Each number is 500 + 50 x the weight over its row's rms, rounded and kept within 0 to 999. Layers, rows and columns count from 0. Numbers have three digits each. The size before them is the row's rms in percent of the matrix's.

# layer 6 MLP up, 576x224, rms 0.0568, rows 303-360, columns 0-111
104:563452546459489494531443502632444530560513437561556447491552553577475466478472455597512541478510441467541457491423510496418513464491481536485550440532536452495505567545490505538498488467521436465434601485454421501446521512458520439514496444555498587504543516450560497553415469518402426428541475480495512524466623559425512480520444568487
105:462452631447516409517485535548550567579511529563470529528420516569550486489543488462479473428483564485495557572614471491508512507478546531511601430464599506530469584469611612610522536464521472533471440512550496477583510557577558518411537447489541504572449579468569452567514545627504492489484487499541647511534485449547491572561586497509
093:480423466553448448530438619575437577541541578466406464463528568483511504503646543514456531517592485614521558543418595559541486560453567604395489566513534529529511532552499484523545584553525516519452547518649499447529570453534524441557570515500536543540511476482449488546568483458553561460453520585507443540589610498559449519542534513543
095:461498529556488473463457520436486534547465554457399470529546660539533419513602468513531493515526596560493439548516499421546508519493554536529482502427396432401556496473549525558518485558499516405475469569540513516538451397435529435476495516453530471478412506466531512529563512411556552428513551553510421533499571448425435502522444484456
096:496442515475434443566406543602464553440506495497476497530551533440515558568489525481579515539450518527517590653439446600569431451458472629499517496493501553500509523538397529486490516545508525505548461538437526499593509555345532479436514566586559538550500480538504461452538465488456516461561497591483494544557476474467564536539569541536
097:514538416518550491570497545521456543657562509465447444503508495435526461455547480517534470495548495510565468476493508474437529516509600421443512559402452698465445471533435527474505422505498531414398450554489442484479462373543483475582493551497562453457538538498536516450420570410472502424498408579492471521489586503434517504475455457635
097:549469519413500495486460463560477423558525485562525514507450533506478397442517525455560539482553502462454503520562543609407532395472422521362507420469443587523600551505429505551431508552503511484471479431573487499591485546473463514478450489444486452556544576556572506537523455510517527488379537562583432521520470480467513460500508422525
104:443510411542497560514504474453448420462535480477535475491463503485505424510504436522512475429494491436528578553573504427423547520473548452491505590493559526424511553458433539426546493488500466511520574433488474397554391479574576414527563554525530510526477551501424455399493519503478591455546489434553587574374517467429400579468601502560
098:559511398509475546508551513507525469473511587479522503491492493476487473526464553483554540459435552472420525511458469565556546501516530488486427501575447571558443584469553533474468485428449569534466499398543537517480478481571466492484368480481468530454470591597468487539512505517450549447532452522523516392494549519525431525535485611514
100:470474499585549471524460431487507513463521480502402455524540582490477485416518565525455434470575447441509512505491474567449444478590429450467476476524554471445481550501438486411434521478512519489607554490443453586497433482467528561551459508498502514451458536478509428464558526498519507585593468514439599539471458465499473437457461544447
095:535439474558558442583586473519520536496466424568509539441515448421542580562503510490460540552476400455563469443539585543427488457485411576555549572472524517452546584537470462558464517524517568550551462503516549473550500554497472461410521494510513555545508481469476485555542507451493429482509530557500547499505455494582436591535411568514
104:476577453488542589523456494488533491554466585510449531581449451481533552554558458475378453477557482507506542518460554547581560494602462446403502530534483418517483420495527513515504499499569570484565495595482519470567487556517533531474430571529452525586441457518419428473562497502466451540565468447519570499494456541588474484486497559522
098:588540414582481491537536532499451533483495529437500433533545498528545495430529579526573483562470527489414564511443624437559580483523493434457509494497454490468588551462501525495505513515598510500571523515405563506514452502543532476526500467505531515545503442525548569449469519550471525446485491484506456493563461588536553597477551564474
093:550600447484401500480530496571451579540471520474516547461600480513516496472511481556519510505521498541565612475457544458564560517574600519441550529631436533481502438480368617456470530502520474528491541506473534475502408473517532506503543475525475515548456543390566472431416538543459455487581502426566491478487555412486465529511490506670
095:556454491487461429578495556513457424644539497533567531534583564465504530610541527519569585429482451466500437541532486500462469575532532495468481582396448525476475481468469435515570454434457519565548425582466495455498515530448504427442571544557544468521528528407524434502532497428512430461515552440444541545462508461531540565569445520452
108:520533530558482462515529546537505410549422507604533521552500481460537520487625495499404478576581511459467530488524516475513482477510473511586490521510535458529479591548525456475519491467551499538389537498511606419456516476533537461444465465440478551579524601513514429469467482474533428492399447533564564530533560448531512534547522449544
096:439607539555442497458550451416452525510503493546536642521573466487369453463507526456482563455417456496541479460535460507502455523494533471443559518574502511477574472541489548532488501490415493532472566422420557542471485471479456402533481521412545423451532545473511541573545522475457476431491530532491484467379510531489477552545492479513
102:455472388558437468490499500509471476550508489500525446475461517555526477524531514630572533449537451393576421500387500422423503441503370434537521403474514482557475470528538487519511438459533598572551576460485474501484467550520438451475573459579476474573400439450563558464537449637515451481503569447527459507547501424535608531484580532518
097:433496487474526455440513451529555578533462447464432475477482500533490565544451493481466554542544550518581587616458489567499417419468522498486522507599508543513622565514519507403551555551494545538614469505471550470539494520451476497612410514450397533491479508475615450508493529602546513527529416425505516453458612505543432583450512455502
102:579525479388420481572514537437482490545382505538512492474458507519505577565513428490386565473532448471494511527461516510453499548436524476435557498553452595466471508403520495496518424550499481514516473492554547602513561405546385441526517492481465469429497512518529575662487531516558542511493517433479463476552420535456538495404459515484
101:611506568467474486495528513563481435479528463496430528488500484473458580394509527551507552485470416543535554618523489506491483535545504566510490582504535503463520602434514567457484536510490531471519460524490483478480485423479496467499513504462594547426471400526434475533535547477490472573495382514496459606530433475440584619470491526431
105:489584550466427435493492509512518545519589489496497459594513514469480491450538448519620513430456462438514427511472474525514605486436508460498517487452529480516561605501477537474411518572458490650442535571498487477553493441538524584417439585465428440501488565470529438528492521497476625557527587445531447493496511565449374516547482441514
099:603490540406561448465550507498499438483392533549432432516541472546518459451469419486496515534472518464595499528458475574461458500456514533580528473481458563606469489496486505443426539446437654456493524531417511583515448510539490537493495572468562491467467573526430593493476422439455493608554464534483501481533496478529493488564540503437
094:493513527556550499484595447448445529549531593397458383587454442457539563556513438336510496478534454541516579496519536524508514486549536433497537485604609490457505551414478492428511477468442528501598549507435429526472526465483565535529469502549436564546402624499494553445587562545547509486517416517610577462470549460496571435543510499520
099:419494503547525475427423451471502559517492537447547476470502616522556494455564490440488481461469407441487515475465533540507465473506455479522498544491586510415435519542400416547465456468480500568517475565498497484479471510532469507463385541454580503565499533470531559486511515513549449497515467423440494544468580442471514538515611491538
101:465583519513518561500481468428416461533434455534518393566483490531431569453539511478507446535475490542547561471489447514568522489630532526487435490472466556473403544410495579552511422461481441451525538526524446514501492578526513512415426453504533498587460473457440521495543497403464509500536502475534563548553539435462417451443471510498
096:500514443499470539419447521546565572588561500429513458453490476543550584544424469593588533515496549501441439473487453465503560465521503610496341585476451567523576451399452515483551489451508510461484477489550548427410462486445565493481523443529519541488507554442448628448438472601519533478566545540484408527481573424463528492499513531502
102:560631450590620506560548489489497528532579519454503554515530543534510482558537539486453530505437540430525491416514571562462497483458619421410488515492458395545501580479587442431560489405464438586468438528502562537473498504532437493459472515557429482439507596511509515540456451562545492398521541461407490471467396522421503493561477543612
101:541499524508491479479456506501549514503423499551496544490494464495495470576518492488516536545563523508529538584550474535565552543452588425433451552524496502391503456505418500532608520543499558442555484561499410574514508484410527506496462539514459426486454513409450457427509525557518577474514496436454553503490571512495481489567465549458
096:441512453494515500540474551427544584468618512531521465514467521539429474509457543415598457516559545541490621583416577455462493405506497521411504505513530513526493457480522552386517495500367477621468458543467500474476468483522386472492478557476513447509519498524427509472579588502500567530497504489525496480483522516418478425600405513437
102:610495505502544449498521543478509473505564515559558477486513514486506487482453495441521573472495490516564442465526506400522382458495454534565428530397518488503523498431476483625533552469481462470455452486417538494549518441509498477487446506461495492648582420550616448540484499477606515600522432583527525558531507431453463601517501434459
104:478527541490606496488560426468497554541459509495488446463527441477509468460428502486384544526441531511580517566587551449483527586483521544472496472471451570518562466559413522524483545531410423504425531551496475418550519462486563523527470496377496571552461517558544450381416540508489484454503506500500438493456511465502528622425590504566
103:524443561514470472505504521556455492469472495532476448522553543463639410475554443489434518542594468443539369478471504488475585413456414501494498501580446530559589424514599472402449487529481558435462644450436526543531578513524547585626491531430485446477457561476521491566457470527458493547504438505584502572426524642544413520494518545531
099:528562548498497551437589463546379480486489529405559510443484412519539510556474522565521450527477601569471501452470513413415522446529478507553511496618497516526443465526499442457492565436533529606522464477522496453515548537487532424512471476527484469502479450583504375422562489539501462492529541532478562495523494513432535524643471489507
106:486535434497483501464606558503479534501459449526532545418548563518514492521515556496411566470537405461540497475460539501516449489522623517455519543519542515374490538480625424522500607597517461479562503481476546515464511422564543563524410489405548537475567510504535470616525431455481515425481571486485537485473519520473481524452516467505
092:454513563516433556525512510534399552508463579520588506577530539528467547468556567554445553540402430429486433620621530531448452514520440516519475417504457418508496534418474498424550496446530579476530500481561514525443467479417515529493523511429488502565511571547485553552480613509356586596453556523451494489568572519471556566449476518418
110:560521502516493546466502568570588533511476529623449513434520478508440510532569460427556493472517474445561519494554456529483455548428582520572520519510509445559479599547501523527536479537605467408577533533511429399605451520470533484516485495462564441490523485477523556474550495560468505595494462458495513534420577454532486485472533515417
099:461470471477483472495489571558539475542452503452448542477420479521561618462526530543543632495580501462548546447526466457497483526577561510552535559502405464491469462551523450492481602418517487501516532598440428554489411485457570510516607503511554532469520458444591527489422508468488480478441498555537546415480497492557445492503490538564
112:489492551367436493479498484647525553514403418494433459439434470452501543508480612565470424534473462465497481521505548552511555455523460475441550497406531517471539495512512444516442463382536561463516533573524520500497590453531427499490456592520589538524444461576516578434491462485514481509569558504489493499485497604429394460570543518451
107:421417479535525518484572470527507496446450581523563511506565527509465531487534508456561426529497499529500486591504451491561532569459519507424527574418431427479482487484421590458497510530519579456518547492493484395582535509558469579447475496455477477401536560434559486478571613519483510501537633595534462471456495473488462578507512583559
106:452412599405564486497505454502483522410480470531470435534480468517506473497517540529472467491527487510394540568480411403524512559567426548569555427465499485608554536473466582495554464500496540494482485504481445438496540489430481509446442476515547527544505381486476471514517416420599403410459572461461436560583511526480442431538493465480
104:497489477554552548549515440550436530553518492510546573509474507657475504482564489453459454552530479491518509531489488546424488486495573456438531438517465539481579406489546450510540408483604473505498538597452429464495498524503605475519535545536521555541512477512485516562417405517577475511466531491450552407570485557536513398501523528491
102:485485545480563570564439454506445543555399518569448477547479424484438477566553443476475505530494559482582615504439567494381466489403463453511516506410522505495494507518494475487442534566564472528525545475451576511512445431513541507526441566499384448479461524469450542502417556454505468447441513494584625503494445488502485448408473582473
095:468546549482515534498517520487506458500563509618440579456539458577546491487487556498531467431529486488510514550537596533415519473458490567501492477571439453528437382532500540515483571530451530519493498488490554542527501544567540509500471479496478468478485471534503456563572529461434537510460461485455563538489511525643547486617480463450
100:562477521437517558421562538525468547525449492567569579500519524546480522501530445546537468563586521518512484480459502514483540494465471554560454592518550516520589485402538536489577504515485453423445511520478580484491527506539482602567476566414529488495561551499521503538540403470586461550502551405475444409504546513459397514506563467449
096:539478551482515490479509543581485490490347493527609539445596545455449522466504482425430573468425543475482462517469460455586539603490435513507477482463389499509562485522400489473470568614589427473459519410517472509509571618560449504396512568552501537524480546445502511390479517434482433542490479518525534537558510473475485551470510396585
105:498490408566501326461552495457415542500488426457540548500397554507431495495491479515517515444440531553474503507474533423419546503561512454548476507458455551580511508548512515515487482546392495519513492498510551608551372502549429546491412576563536547572457587460497544544531475458510501471454489452533491447468519407411426525455516496455
090:428471527448536437573489486490436448470401496503465579572450560524461490531493522615460542414509475477629517437489510514522468440551465555473493504477539520474569527572492506505621459392435469487514554468396457522544529458424541529526459526537552574564413448504461553522544559498459409492518486474532500532500495526595549506463444508519
100:572567530473584468457538485532453509489559535428497505602467454511465562460491569497486580523441475434594572445469470451548511405451528497531532459495482471462540494508520423502560505590417470486466438479548455462542478470494542510551486483473508497565554559499454556461437470503554453461568520537508538596567497477515562507484520440520
098:448480552446559584585516489475599501464443558589518460489516481499592497486594505478491420508474588473492493482430488498512528567511553474456431518514467492465460492480589593473509507476411531495448486518412491549442521549516512586403640436549459417489465459510504536526540397606554418440486524541565553525465475471472525516550530389556
094:535468411532509471580468514428476560532475489513511504541540593499506569435541531586588518530532384495490513568516554461393499448543493552480474577473441488449528594575500493467483526503450513580511393460518466508543461492534500428499551541452466473569496424507513468520518578494604455413436562424452466509452496537524508553516545532501
095:531501489636596576573502434452582487559481506452545564463556501469428465564443491495455531507453422508508390499475488462533556469516567498561457516446496522592450524517497560461533497475510584411481515548651453493534578498463431485493433445479505495458555468512513540499545392484509433405487527503440545510494461460482553487467447544421
099:549370577426526525457455440511506496519452490550533547512470451515505455534336523560528496528474496523496533471410437565498405496529384555519509493466495453374546451538525388536528463431519468463573506521488524467451474515546411542594478498420505535581586464492483575443433551505572494432414485525612390528437505548552492485520490540480
103:521451533458492539424558534471518514493565456611445449501527513479534512553519462513475599506552496542511500484451584511565467465551459452572496465461583532424469564504521537538532462538485485505525537516605518531493538520484440528508559438464467385542402475573550485455483416538486524435510490566468409471340554493511551494433476509553
103:515447532501434468443500407481476469512469462479492447502497452494496468595527514508553599443438489456477442489525515431533606584438567541524507452552510504488399516421547493522585495601509529503534511589445529496531492461524448559402561499481498599476544532514492532394547503513497461477537493475505521466541598601520524577455440464535
097:422449467492454515427448471535551413475570485444513572567402481536534477510465539557492419452462481406611517515517550483464465570508438476551542527487536518479559467425523505525477481436504494447495503541494454522551572428365544471447484549430468373520530481467553459428445418450527448523495501494437560516521497494489529535513490506437
095:496410590496520426378511506532578484560509551416573558448566559565510611535499597522529444562442413530470568516506491474494525449459452463522483480484472608436486451508492509504497519519512567499464442529530514445501540572456513494499570374488499481558466489492500487506523553557530490587545451530342491478545473536486499456500490432441
090:528541410519510528506458580425491447532513388556501527514596463457576509554554506505439508476463536427519553491477527470415455564449587490482642504586490522511506416469579475438580567462573529561507415502449422508561496546501585521485508449551421469556465488552493492528549374431462510440502535510595498498509464468440428567370451509545